Weights of a small transformer language model: MLP 384 squared ReLU, gated attention.
Each number is 500 + 50 x the weight over its row's rms, rounded and kept within 0 to 999. Layers, rows and columns count from 0. Numbers have three digits each. The size before them is the row's rms in percent of the matrix's.

# up: layer 5 MLP up, 384x96, rms 0.133, rows 102-133, columns 0-95
# down: layer 5 MLP down (transposed), 384x96, rms 0.121, rows 102-133, columns 0-95
up102 086:516516508521524604440517436519604513447500478483583560525453525453599538429479514548534548544511473538568530491541503530430517525455481483515492486555495528551509556542549476493477395468585465546444428495470453558511611524382461470638523517532483558531547571531550458421584503442560532556
down102 092:492577502447431513465562437526505543488432499488438458500503546488368495548451494466526433535467510436447559544387497456420472489430523516491391427529447527590492499526452452600531530460538459484442408538520466456556526492486518540382509467547490587453476456534516552542457538578453406507
up103 091:490520464494504467526477544515555549522553467480537459559381426500512591502457531559443426481556510477444548539516427478427569545550484415549483463501539580504496506602564487536490547421494520434512463537499576503497408493503394522635506564524498471521531599431489440543564464517425462579
down103 085:532512600632472449500399455515473510495490530414399471451483564522523431393414482457496420454441468546529467511505521521533452587537508427554503512464497523510500532433486512493388527509495557469444562602510527485498454538463538535416451463490477566433448489490453491387532449501586458484
up104 093:477532463631488570462519496609512647495453426473498501455534530508473465533489500490534446532441552405566403497519498507431479454490500513545540615527516443533561541553516487499445460538489549514451508501531534585469458499565511621486474494665476515545445477463511574470520514536505447461
down104 092:533491563428481494485444446458528409474471578418400533531498520427493484452557435445520477574565498474532592417497538504477534503477484498452459462576419515535452420519447390531512496537515442408513512489548466442555523550415489484525455563489486451376521543549549559462626493481519481446
up105 103:482514473575457533595502457523577547590520508512548376472431601472500455459567534481580512598472564539522476611462544562490436437479428520584518540492438508463534432487530491496551540420436529588489460449522537437533521524525487472525523530503403472477500404481507526452493530539607500554
down105 092:515460490515478510558500506507483590493603593431519522450614539421512446483507488504554514509429419523547484509493464424530590524536582449444528539514461412532465508383478476530413500459416566471508581559569546549491520498455499479458517459406539477480517576526520481599390451569480493500
up106 105:614510432522516472551549502535509547497498560556472516513539479493526515533571441452461450482434641486534514518530471501556430477443563555542445417516543439509506431558554481537527516552461536509489545507551498582513434509507441623497393515540489420479522535527492534397503418400612537467
down106 096:470527540484595514573503509455545506503504381490536420519508489387525517527467493519472561494600446475519485504459576438428571566549357567418582520473526485479516531406407494470621490537521439536517465488502525454499522517487534423496567568489573588470545511460504510493455534479582496523
up107 097:464522495501479481595538507522496512576579470557531475517440609457575440515567531549454471461426575468520436466583487484579400535518501459522494516554455514467495535525517446530554553563435529482558598513476495464419421502447508516501382565505439444426536427510456498533556529452481622561
down107 095:545567410580516422530493490519461480493530482516549582521480456522554519483565516404545542544495367498462542520419438559457547554467477492518406520449464451495561484545455462512527427440510531463591422399549541509549505409529499487487575454407572511486513558535529578401466543538486473462
up108 078:533496545475594584437500402543492590437496473446532576563493476461526490502522460412493488528418471486539435587569494547486483508469511560512480452477480571462544507473478445482487479543474442488408408511517573564414425440497489436475402581524473587487443499448574535538537367481512517487
down108 063:484536469552382449527583590468527417555530507535627463561553519508502508500457579532523462454579455552471521443495581453569449467477483425495585502603525522528462536568507537523505540451478493529480587528473421459503517505475462601512568425489494449542596489536439490488417529523443505579
up109 101:522514424579462559515469483510565523479472511548543522532474505456406510520478526482530482473591523533547438497584499560431450418430393558555554563551484506480490568582555515474468541512448463480414477484439512476568450444391492475518427504425577521522573565403507544527521422567437537579
down109 097:571533450416538539451512422525494505407530478539542617489466550514440502550459504485517486493524496524546613504481553493545525543494446554495432491490504468395457597613507621450466479500589470537478506496470566462531559484489434395455467468549453610492496545484493506543526434417422539525
up110 104:555497476546471519478536459573611478466364475513486513534515527459452490527504549470507516468502497548515542568580442522583501445514444515557562516498618532509554524543540454536429386504460536472472443485513464545432555501448477517501517520414585556491572562336464535478496403527442543511
down110 107:526550462485522529545503516552591495548414533494413446536497495472593560478548540552601542601536465585610443507510452534451556511545567510505451465511493570517533440601489536552412535478511442508465564492510411432484519412495477528556502507472545366521464463542449452486549492572517500437
up111 098:500521341512430482487447477572508558517434448451525519528530561491530492507515439464468445630373528461571438549479477454477493432465528458401536510465535459616515529541500512453500573500418481411489464533532500460604482502447554521475557589579473542508544485494520547548538497534460447525
down111 098:450513524436517425455497492425470432446502656519499530447553478480508539543479550474498523613494515496510528537503525540505461510449565532536517542514488478420491427383482542577505502378513481514446504474597463451436427490577589568413488488429523493462465530436506585507518465571527526403
up112 094:465519452451441501523466555567547473501460457438512491547593511484505481527581584459514462510579502469488496515583460467473467501515542486472567518559381458587487491461531499547557626535405446537549505544532480560544583376528480506553526457567412469564531476520483498406460422498592434502
down112 099:500580516569514560551558471434492473458460473592457455506417546399445579489446480571574521432501439539520509364547529513544551460484504433556545537408427454496483482541451525465469435525631495420576494502445492505534440462557528483562583546455535468447555522472503474434510511470545522500
up113 066:410467567431492451465485465467418486449541568517459523476482526472526540483493513522503533462629475500463536458501570554462498545506556566378502603490560461631536544545482537498474505644482532483568506582372417458475536531524504497444522539431532469520495513471508440567504452452520466446
down113 059:572526476598465498540561518541571550554438413482541452606515485488503498521506460453508447535368552527582489555510478517501511495505438501553561516493441509373434460473503469449521448382529455505386479455538549533517491465452479502565541456555492502576593502485446575442527559495525505600
up114 081:475503508470516462475472502508549425510556457465482464522542527490556583510508385425395508417573551457487571480542465405544345478459539546460505536516508546369504410549567459426593528534442515554548499550493586469429521465503507450463500541491534465414517468431493525536478468513469544495
down114 070:557547503523472503556617548575524545461444585492482507528517493459498475500412491564453433545491515593496401503479493527505654415572587505527580461455455451601529608444484492459459469478470463424453485519509528514500482487511441503472492442491509446529538471445483522427545478369524509437
up115 087:612566541493529519447574453440584546549496473480542474544494467488563444466573376517613449506564544493515558501415430587471555512507506449473465539462528515595510421525456467514452470484524572538554454444488476481408577497444513555503509591493427513584507442512574537467484565508487475558
down115 080:496494404577385445532511585514402533452483486467448519429468534514441522568544541451450449573465536500463583458493540551513418511537584543497573503570580477513479431442536451508508473531421494385606528532511483497472430487459539521534452456478518385478528531566438500447478533479576541514
up116 135:531483435655574512517568452492527407547457449519579424553480463498482550466520578506473422467490584563530453550511457493431384561540450497541474512521483534495544542554483468455493518470521492404453451578526579553531561519444521490502501503458519547582496478379494601565486547461489496545
down116 104:579498491463538477463524570413505429400468589585603555558593549484464463524464527495498483483425524548522473533490447462443507563495502489478566519461502492492452519441497477530468429523509502512465488385611418491538502466540475397313479531470507509539451505454462541505457430456469468479
up117 109:543541502490461614525596526555547479514422483439564416551513589448515546486458542531483486465459490511490575477564520376530473360517420483520488457542481504466468498514564421461539456540488487401392507492570418450504501441536508522507524487442518445496561587431505516463409549550524543503
down117 114:413552574547506504466460525511512466525561504430460477444513483464552506553500531518433565468448556596481455570433461535527597520457544554536451427457539504427514501473562479518441485518499509462471484413494455498446443531456582564555627413527554584462469508453531528519502607515446399403
up118 090:606505422484523499475570469641562521488431525470485479522514592467473536549506488536468479436442484569565586506476529441526429553441526524537549511516563486463480548495583484569416558503408485441488521531502448545509541493547435493509440506452508534518612443399475535466542447365549523496
down118 098:393538593453536560545462494502593521545456459416411470563448429515568409520402475541540557481575471464549531551527442494512473544592505518487454464506480587501546522510476452505508453471503460498480476508507622532502565501517411491527525499477503420541479492456569391640505527479544457497
up119 095:501598517574495566518557452494564522466451460416578404558461544510444530471549507568471513528482449510516471483399437498473529477467527531526599520525507425530440484502539431574479428565419425455511494424544579556531513447480505501532546476539476490504528512457515641379500587475544443536
down119 100:481480530541565475462450461372479526509503566499478461449485420545405504493355574477410448513475404486483497605514480570529491515498440506519495570448457442496511574415548442508565544540455477461432449487521412595527477407508471498483539507452484563575588501491438520474554502486520522451
up120 107:553498471562479557637538456572552486416463518428581513527464550475492572472509528487423448469507515509607465595543511573521488517501508522448512528573478550573434472555536474564580445544434514462471557603508509456441493424586453499537460467446510511477543462380517504515538424530566492546
down120 112:425525635454476535510465421480472542492469596519514509513483525532448464440491436392463582508457470466597460395461541543552519579455533464555486456399551465448477559560372571518509505501522576476467494495548467471508548504481506536551421451485476473556563394511490405490474533523467493491
up121 102:549546498499509608534517431540504561491452471503500501543508455375467502501531558531470534595401587514538454449492577381494561524454497492414521497527488580569563520523486444507397463562548495458413483520535431498522491397499507456484513601452492522498515475444471562561521552459543390468
down121 097:483563569570424553527594470548468463489435563544492531567562448518489449503365527527503609609423452487548478512436410536494509535499556435512482443545545527458520558590530536474458475497514501499531467540489529499524432523506491517595543528501550454502407513516548549657521525517534558465
up122 103:542563461548468507504567536555559408472495500520470546520528467476496583493553481509374486577415459430476538489536466426502457391456514486434524504543475483508435476556470527494397555527472489508511528518510436492502474485488468570503471612545643518399494449522482580531393525441597475462
down122 098:606507468493515550497422477514444503466523460408642564520518449473482452519521516498548541524479535528442382466494607518504465580567428486474427436510476533439505443539553521484512416555538423422481577499493606498504485478490413382449522535541489503550506471470526401516520554562508487503
up123 098:569522445642539429462531474545457445509466475553482461601486538517425496488481575482384500494486537566552448523491522507466458487599520518475511514611393515551411536481536497566379473478484528444448491445617544428515528507457443526476481480499541483509480462491386486411543488501500494488
down123 100:557462506577412393481438590485583517522418552509526490461558472546572515566446521482525457574461571519459518534474416505462477542583467437479480496376525541403519487472524429493530525559471482429463509484562481473492499446477531523479563487430524504573479511368525507515507491489469407378
up124 099:526539501522473561476542482573580472462473502505570468531498473528484514478514519457484498507470512496548464492534555409579389473504468515375482492582485486467513502531577430463533529509581629425558554427472473400502483536500438503548415517483512489599514531402506585467535369473587518548
down124 103:542469567624503453478509461491479533476461518539354493381488553488461504526540541522503490480468433463466463465447549474439492459497566575581481525457543489497505399547509416535543597573515424479390553471422477453550466547421500497506461479471509507506532550448545447478529572493539483373
up125 116:560498421569550521621560503573504498448487444507557454547469486452475547427538512451571476508493568517545457501513467579584524557520440505565497622583465554552540585469506530482455517447489508477515532452464454451495473463495494437592436417471632495576505478529440542561480519560492404501
down125 123:501520496478458506475493486607464488576405538551544488561486508504520482569540618535468556478443437539471550556462455525475529506490469482549591454462429487436507460456547545539385522444548503557604462476469449575562455547529448414548481487565557511545494588541454471476512489354561448504
up126 098:521500528473325537477571595508521414503410504420533532594583503418468518508494451456436517533444505456498492549573446478538540475540466381531492557515523542557455498534495516525405539509573601505427501520513450446385527533555482535497438466516516515486487482461536576544508472482437549516
down126 095:508454382533566478490451567461543515417466495494547511497455416492551488541462420465459558515507476536521511578544400497479508565507496578398584541452466499419454410488501461567573529475468425506559432453528537513516484434559607473403520544448522527527540503528542507518573492434493571403
up127 117:504507469527434525532523491493632518462548546429558513531491556418400560397520471455430489513569572473510494510509428566505547571426405448470604463526497538560531480472524388482502484505587504582532513513475510509459554559485509505569474561564543481421502502406501515538391553452511543509
down127 120:456511482470473503518573567535484451508491528557527395508532490434519459551419490542578525520510554477481535488559397474428424438454489473500499454602511452501574447465443474485536480517487517604527530637521479555568521616459498528499530547515396417526404474531574518398566525458505480504
up128 104:481542479486528568506573488563515501586445495407484533514479452445475533457486473468533487513495582478575538528410604455611558457559496498471503574487453528555511530629543455471551533520559449368479462582499470512483517414487414495484564531449540510541559506519536493405399530436471522540
down128 112:459526452541360481536575463562604504482455588549494490422590521488480428530479458530556442551492491517541485426509485530492462474469499398470455456455458492549512477480411480434511478428558372502443422495511519479537446560489429480492549390528518514475579513465576537450468462418517566516
up129 109:481548434544469430465486476560548514484488480448524469506428526420495417514495544497488464549535499525516420516443592477441512358535516416471499538522442535526449391513555457516484525432513471485502510581553494531442441471481516543537514531541514500467529430536529618528361564490618427586
down129 107:554440450548403518464548607489536463439474417575589471447624493496468535495547578496473394523525485501491467492394506531495438421508459516538555516469549439525519508490450493511455463472423503516490471449527502524513498483492460480517519530462452536683599484457501393481552450519473454453
up130 102:477562538480490535596508460544528529393550504450511535538500497365513593519478514535431526568499439594589510479447506437546547515617452544512561468471488561479439559538571449504480471444456497507503477544613526462558491395595502517555491476539502539483620466492405471475508482494465494494
down130 107:591519505438429499525512486497544459454487431485527532599489493385440431536486469479504479514528551541527477620530492443415513453545509426463568509624546450478524404666496538443566461558523448406503398473543516601481514561497480519455476509454504497509511507559488498514532466515520534486
up131 107:425657501480493475557560530541539463538519454561515523506512419437505525509486436482420527517546625473497574464447402481529486433429403487398549484560501479553431498500528479484515490464482539514446454591439461395485561548503494485566504518532493548488533499452481472418434533433458542586
down131 118:474482557545498570477527477498549470478402529558490464526535502413438462504504482477440512528461426531525515487506552494544554505504536535478464464463524534600528646518573421460563369523563469446470527447592524514512504434459483426500558514503518456548338487470535496540548375534466558513
up132 095:499526466596516569576521556597470536547407454501561504547513561488551472478473518384582466557519494564470526436579513566574494447437522510521497456576482521432409464505402467437452612454433486509475539528507444470441591526488480556512516491496451458439523493482436488417425524524491420523
down132 090:552465579474600442477496465418491412579502514504439530512563491511463386601485458438489565431519448552584503560465466467470514522453438491524476405398493520510529512486493528463466452327487468556525487429538512546535488388538464521495539481458439515521463474498464538568544530487464454435
up133 104:501569420506501538566511461499494460563479474507543436557539447495506493446484487523602372544521502546498517545496565498479501594575396559550498504480573452464564482484488404423512549470547443402454450587570542508512538530426447426498558523384476421537497534491475562478403534457514491487
down133 097:509574478582529510526451568432489367422504623572529525597509428475481497507503512473422457525503452468507592479519445525556508500448507526460607562392574521483515497546525489516511500508501525566465433493457422375517492421489502530523577541561407559432522504507416539498485542513496504520